config = dict(
    vocab_size=16384,
    norm_place='pre',
    attn_scale=0.178,
    tie_word_embeddings=True,
    init='normal',
    beta2=0.98,
    final_lr_fraction=0.05,
    batch_tokens=32768,
    max_steps=9171,
)
Each number is 128 + 24 x the weight over the matrix's rms, rounded and kept within 0 to 255. Layers, rows and columns count from 0.

# layer 10 MLP up, 768x192, rms 0.123, rows 525-549, columns 128-191
[[102 159  77 127 151 102 100 144 117 111 119 122 154 136 117 151 145 119 108 162 149 125 139 152 125 100 103 165  97 128 130 123 148 122 126 152 188 110 133 127 110  98 158  87 178 139 167 112 101 125 156 186 152 170 142  91 132 133 136 130 117 147 176 136]
 [173 164 147 148 161 160 127 141 119 128 122 123  87 162 120 118 116  91 122 132 154 103 163 142  70 136 106 142 134 119 114 143 130 136 138 142 125 121 142  83 107  45 106 120  86 154 130  89 150 113 132 156 176 121 115 147 165 154 141  92 108 155 146 123]
 [144 168 111 124 122 120 121 133 105 138 160 126 142  98 185  85 119 119 127 160 137 130 169 117 135 155 123 137 137 138 119  95 133 136 102 142 120 130  99 186  59 110 120 116 101 112 148 148 141 144  92 121 148 115 116 140 128 147 160 111 150 106 101 164]
 [116 164 149 154 127 147 116 117 101 131 135 103 107 118 173 117 163  92 145 125  96  97 205 115 171 193 117 107 158 130 122 127 128 129 131 133 129 131 137 134 121 132 112 129 132 126 157 118 113 105 130 118 120 136 138 146 163 149 146 140 151 110 104 135]
 [ 90 127 113 128 130 136  67 159  86 136 156  95 189 110 112 148 141  91 121 105 150 131 118 109 118 139 137 156 126 128 141 119 114 101 112 156 135 167 135 133 151 163 132 133 125  87  93 138 121 146 112 157 141  94 139 132 130 161 114 150 108 119 114 103]
 [159 190 132 117 121 150 125 130 113 138 115 114 120 138 117 134 156 129 140 114 125 120 123 141 135 123 118 125 122 152 135  97 133 144 154 161 185 118 147 177 178 110 118 154 129 122 176  89 123 163 114  92 116 138 122 161 149 176 130 160 127 113 130 138]
 [133 115 151  97 128 105 139 100 114 100 103 151 168 119  94 131 142 114 106 147 120 126  79 123 111 148 118 141 164 129 118 132  97 117 182 126 152 184 153  84 129  74 125 145 115 109 154 135 131 151 126 167 133 127 139 120 105 104 126  81 118 102 156 159]
 [134 145 139 134 116 137 144 121 113 106 152  89 158 146 147  94 123 142 112 140 136 107 202 190 124 150 106 111 135  60 134 121 101  94  98  83 147 127 109 127 120 126 102 152  94  93 130 122 159 114 141 119 130 100 113 129 168 148 142 156 102 144 127 127]
 [134 168 159 121  95 113 110 147 121 145 127 104 160 113 115 122 164 148 118 182 102 107 122 116 114 164 139 115 107 111 142 149 128 129 179 127 141 179 113 110 137  66  82 117  99 122 111 162 100 108 116 173 162 147 182 135 128 123 134  84 112 101 119  92]
 [153 165 104 110 135 149 118 118  79 168 135 102 154 174 132 121 117 139 123 137 136 125 130 144 125 143 144 140 154 107 111  96 142 155 131 142 136 135 135 157 135  96 148 118 124 143 132 137 121  99 146 125 115  92 130 137 101 126 118 116 114 115 121 113]
 [151 140 139 100 103  96  70  94 135 122  92 117 134 134 117 108 165  98 126 133 100 142 132 138  91 153 101 107 169  86 151 165 104 147  52 134 148 159 152 120 119 118  98 131 166 130 111 115 138 155 180 108 127 130 172 157 140 133 112 106 106 132 182 118]
 [ 94 159 115 152 131 124 148 122 130 147 156 132 133 136 129 102 126 115 148  94 170 129 144 100 133 156 111 110 132 128 116 118 103 160 154 125 126 120 143 174 106 146 114 150 135 131 137  96 141 100 110 110 126 115 129 132  90 201 121 143 114 127 117 148]
 [128 152 137 138 151 157 115 160 132 118 107 109 114 125 124 119 163 138 140 145 157 103 125  80 159 126 132 113 173  85 118  87 115 148 134 154 122 111 133 118 131 115  96 127 114 155 180 104 145 102 101 188 160 124 144 131 108 136 177 111 112 140 142 138]
 [183 178 132 155  84 112 126 129 138 157 102 102 131  88 140 121 143 119 143 100 171 135 139 116  88 114 101 136 150 123 133 140 115 154 116 113 119 119 168  93 136 124  85 106 149  91 171 169 147 121 121 119 139 127 105 133 144  95 115  96  97 147 148 130]
 [121 127 148  86 106 109 139 136 136 110 140 111 156 111 122 113 128 163 131 120 112 122 138 147 125 185 131  88 140 152 158 109 136 175 145 141 154 131 114 146 128  72 161 143 101 162 147  98 107 139 139 130 137 121 114 131 151 132 133  98  95 139 140 127]
 [173 158 150 160 138 121  89 163 113 126 137  64 127 118 118 125 109 116 104 127 123 129 150  97 137 171 116 130 130 147 106 116 131 122 116 137 163 145 148 100 163 149 151 117 129 104  99 113 115 133 154 157 147 115 198 137 169 127  95 101 146 156 133 103]
 [112 150 110 105 131 116 126 144 171 144  90 104 114 130 115 158 129 128 114 119  67 132 150 166  98  97 127 134 118  75 124 100 176 113 114 131 125 115 139  98 137 127 124 125  93 121 136 157 136 115 123 150 177  95 147 153 126 112 112  99 138 105 177 124]
 [144 169 172 143 129 140 109 168 163 149 130 158 114 156 108 114 122 123 146 141  77 101 141 140 130 132 131 132 127  85 105 116 127 138 135 169 117 114 174 164 125  68  91 119 136  98 144 106 125 135 114 161 165 119 114 120 133 142 122 118  76 156 138 132]
 [108 111  96 120 115 126 110 161 147 123  91 155 154 168 149  86 153  81 173 145 138 175 113 135 153 179 146 136 119  83 148 117  61 128 148 128 136 152 149 137 132 149 101 189 130 105 129 101 168 104 134 128 160 117 142 126 164 123 166 166  93 167 122 152]
 [146 135 132 136 147  89 142  92  87 100 123  93 126 160 147 143 108 122 143 112 168 102 134 112 143 131 173 155  84 132 148 160 109 142 138 115 123 188 117 124 100  91 161 140 146 145 129 100 147 115 124 136 137 157  97 159 144 173 109 108 135 117 189 160]
 [153 122 141  85 111 114  98 126  68 138 157  91  94 152 120 114 157 113 153 111 162 122 105 153  90 151 129  81 140 103 106  99 124 140 116 147 134 111 137 106 135  97 119 130 137 102 149 107 149  94 142 107 149 170 109  69 110 151 159  89 139 164 114 179]
 [115 152 124 138 152 132 160 163 120 174 141 123 164 113 130 138 120 110 105 106 117 184 142  99 142 169 121 109 101 143 124 102 153 114 119 127 124 129 130 124 153 129 110 123 103 105 120 127 105 124 135 119 134  80 151 135 118 127 121 153 116 159 161 121]
 [ 99 146 130 114 129 137  95 137 105 134 102 135 138 127 101 102 120 140 177 134 144 148 111 137  81 172 144 149 139  78 112 100  84  91 115 118 154 171 162 128 129  77  78 154  94  62 134 186 130  93 114 149 141 137 165  88 134 100 127 102 142  93 156 120]
 [154 116 121  72 110 120  91 122 129 135  82 128 139 162 128 139 173  83 153 142 117 137  98 115 104 180 158  77 124 113 126  94 148  97  93 125 127 138 157 143 121 123  95 147 195 104 151 132 118 126 145 158 149 100 143 102  93 144 124 106  97 179 161 138]
 [135 125 156  83 106 118 120 105  73 189 116 122 155 139 140 110 144 138 123 140 135 160 135 175 121 124 119 108 129 111 166 108 128 139  97 132 114  95 133 133 122 112  89 105  91 131 149  67 126 106 124 120 139 110 148 152 125 128 105 136  99 115 123 106]]
# layer 10 MLP down (transposed), 768x192, rms 0.11, rows 525-548, columns 128-191
[[138 111 148 142 104 128 111 111 183 159 119 133 136 125 140 134 102 153 125 101  95 120 129 121  70 109 142 124 136 135 128 116 108  91  78 139  92 136 122 128 119 128 151 116 118 110 131 147 172 149 106 113  91 130 129  92 146 148 139  95 110 121  92 114]
 [ 92 119 157 121  88 146  97 116 105 164 103 106 177 112 133 157 129 165 145 135 157 130 119 141 176  87 134 104 150  99 143 125 144 130  95 175 141 101 118 112 146 140 151  94 111 123 150 154 122 111 119 112 104 165 115 138 143 141 124 149 115 128 115  99]
 [104 129 149 111 125 125 173 120 126 134 115 143 100 156 104 153 116 135 116 114  94 128 131 131 153 119 117  85 131  90 126 127 120 136 146 109 124 152 166 111 126 139 122 127 141 173  93 122 126 131 125 108 109 132 122 111 146 156 104 140 139 116 124 123]
 [150 113 140 117 110  77 121 137 116 136 112 133 129 125 123 134 118 141 124 159 154 141  63 133  99  90 130 123 126  93 136 144 140 123 130 106 134 126 140 123 143 108 125 124 135 134 104 128 125 142  99 124 179 135 146 134 112  96 112 114  70  85 196 116]
 [ 80 144 133 117 152 173 142 115 134 129 119 137 112 114  49 123 149 114 110 127 123  97 107 140 138 116 151 157  95 127 106 147 158 106 151 120 122 172 156 133 127 102 136 147 154 126 129 115 116 149 125 121 109 120 134 134 129  45 152 131  96 121 119  50]
 [127 136 112 155  99 135 150 112 142 149 182 114 125 130  75 143 123 157 151 144 152 176 144  92 127  75 157 108 166 152 108 134 135 145  85 118 117 136 120 133 109  63 191 162 150 147 127 151 171 144 138 129 132 109 111 143 139 103 141 151  71 134 134 146]
 [135 112 155 133  82 120 116  93 117  91 149  87 127 153 103 133 111 132 110 115  97 121 177 133 151 156 126 141 110 119 153 123 100  97 174 150 168 126 101  85 142  92 132 124 144 174 125 160 115 121  68 165 186 148 111 162 123 161  82 106 130  70 186 102]
 [124 142 136 132  86 138 119 128 145 149 149 140 132 153 137 137 112 108 108 149 135 114 127 110 145 130 127  92 161 136 140 123 166 114 125 117 149  99 124 156 133 102 115 110 129 128 110 110 127 165 160 139 194 111 135 135 134 135 136 148 147 114 138 104]
 [119 125 137 121 153 176 125 135 156 127 141 100 138 125 139 104 117 105 146 148 112 123 165 152 117 135 124 135 132 146 156 137  86  97 111 142 161 164 149  93 124 104 124  97 173 149 159 115 118 128 176 139 155 124  88 140 156 129 153 104 161 112 112 122]
 [101 163 118 153 106 108 124 123 157 146 138 127 141 121  99 113 125 149 118 113 109 122 124  87 115 141 157 127 112 130 114 106 155 111 142 108 148  66 130 145 157 122 147 143 158 121  97 113 122 155 125 134  60 124 140 150 176 149 123 182  96 159 132 152]
 [121 172 163 118 159 149 120 135 125 119  89 133 115 138 104 131 172 115 145 101 121 148 145  47 122 111 106 148 104 133  75  92 103 180 171 118 110 165 162 133 100 127 127 172 125 149 164 111 143 124 103 136 117  65 134  88 153 153  96 114 123 130 121 185]
 [149 167 160 158 136 106 113 111  91 102 174 139 120 142  78 123 134 183 130 126 126 115 101 113 129  69 151 106 148 153 135 118 117 145 169 142 127  84 146 115 129  78 108 103 131 155 136  94 148 104  99 160 152 135 134 119 127  96 111  84 121  78 140 126]
 [149 105 167 130 109 114 129 157 110 145 153 149  96 110 116 180 128 112  80 114 170  62 125 126 122 140  64 119 119 125  96 176 143  85 137 129 147 147 132  84 160 167 104 110 132 114 103 166 118 127 148 123 132 139 105 109 142 139 101 115 141 189 140 122]
 [151 115 125 150 152 101 145 150  99 144  99 164 172 147 144  90 104 125  97 113 134  96 156 140  74 121 149 129 181 117 109 134  86 113 104 126 135 121 123 117 142 147 112 149 126 133 126 133 150 127 145 180 115 136 154 136 135 156 153  99 157  87 106 132]
 [107 117 126  93  91 154 196 107 155 141 140 135 123 112 137 116 113 114 122  96 107 133 139 134 187 125 112 126 138 130 126 125 164 152  89 100 128 124 129 125 135 125 164 110 136 132 164 111 121 137 136 155 131 135 137 122 104 115  95  94 156 144 143 105]
 [160 177 113 186 111 107 118  93 140 133 157 125 102 144  95 121 147 131 155 108 108 113 167 146  68 193 120 121 129 137 123 136  76 173 172 105 106  97 119 142 100 112 170  99 158  78 120 171 151 161 119 194 193 132 109 122 172 149 117 104  76 124 118 124]
 [105 131 123 105 141  95 128 181 144  99 118 122 122 160 141 181 142 127  76 151 134 139  97 130  94  89 139 153 174 117 111 155 124 104 160 140 134 110 126 154 151 144 115  63 130 139 107 174 117 105 156 118 173 146 107  88 141  91 146 118  99 109 104  67]
 [133  85 129 149 118 133 115 161 119 139 145 132 158 179 129 126 132 125 151 129 165 143 137 128  98 121 156 115 109 110 101 111 151  83 108  93 136 139  87 125 150 133 129 135 107 112 139 140 131 131 132 138 144 123 153 156 115 136 124 193 126 119 105 109]
 [155 136 112 131 106  96 116 153 146 121 154 185 144 127 130 138 127 103 144 159 124 131 145 141 127 159 114 141 110 104 116 154 112 135  96 135 157 125 102 124 159 161 137 147  98 151 103  80 101 106  92 125 110 121 147 130 157 109  99 158  96 148 128  95]
 [ 91 127 136 137 127 109 187 149 114  84 129 138  85 136 139 110 138 114 122 130  95  87 130 130 150  89 146 140 118 150 163 107 145  97 105  98 145 151 114 143 143 153 122 162 159 105 132 121 167 158 112 123 127 126 120  95 126 143 151 143 122 125 145 136]
 [126 134 107 150 141  83 111 139 112 107 139 134 124 103 145 104  72 130  95 157 125 125 158 102 105 183 132 133  83  67 128 147 136 120 134 111  98 142 165 126 137 101 114 104  58  90 138 112 118 132 147 103 134 122 110 104 153 147  88  90  79 129 102 118]
 [103  85 104 136  95 129 127 112 121 101 126  84  99 125 140 133 115 136 136 137 122 134 121 159 143 134 111 140 148 133 140 136 101 113 142 176 139  96  96 108 119 136 148 134  99 150 144 104 144 117 129 112 109 178  82  83 121 119 118 127 117  96 129 154]
 [135  84 153 117 165 146 129 117 114 102 108 116 152 109 151 120 142 133 101 111 130 102 173 134  88 141 155 122  92  60 105 143 119 120 111 149 159 117 152  92 162 127 141  93 156 182  87  71 157 138 146 103 169 119 113 149 175  76  97 111 170 147 139 125]
 [155 122 142  95 112 145  91 114 136 128 132 155  95 130 147 150 127 116 143 136 141 128 123  71 127 171 130  90  97 114 109 118  57 120 141  50  95 161 119 160 118 114 118 111 106 105 122 108 173 129 147 113  53 136 167  77 118 139 136 169 107 137  51 158]]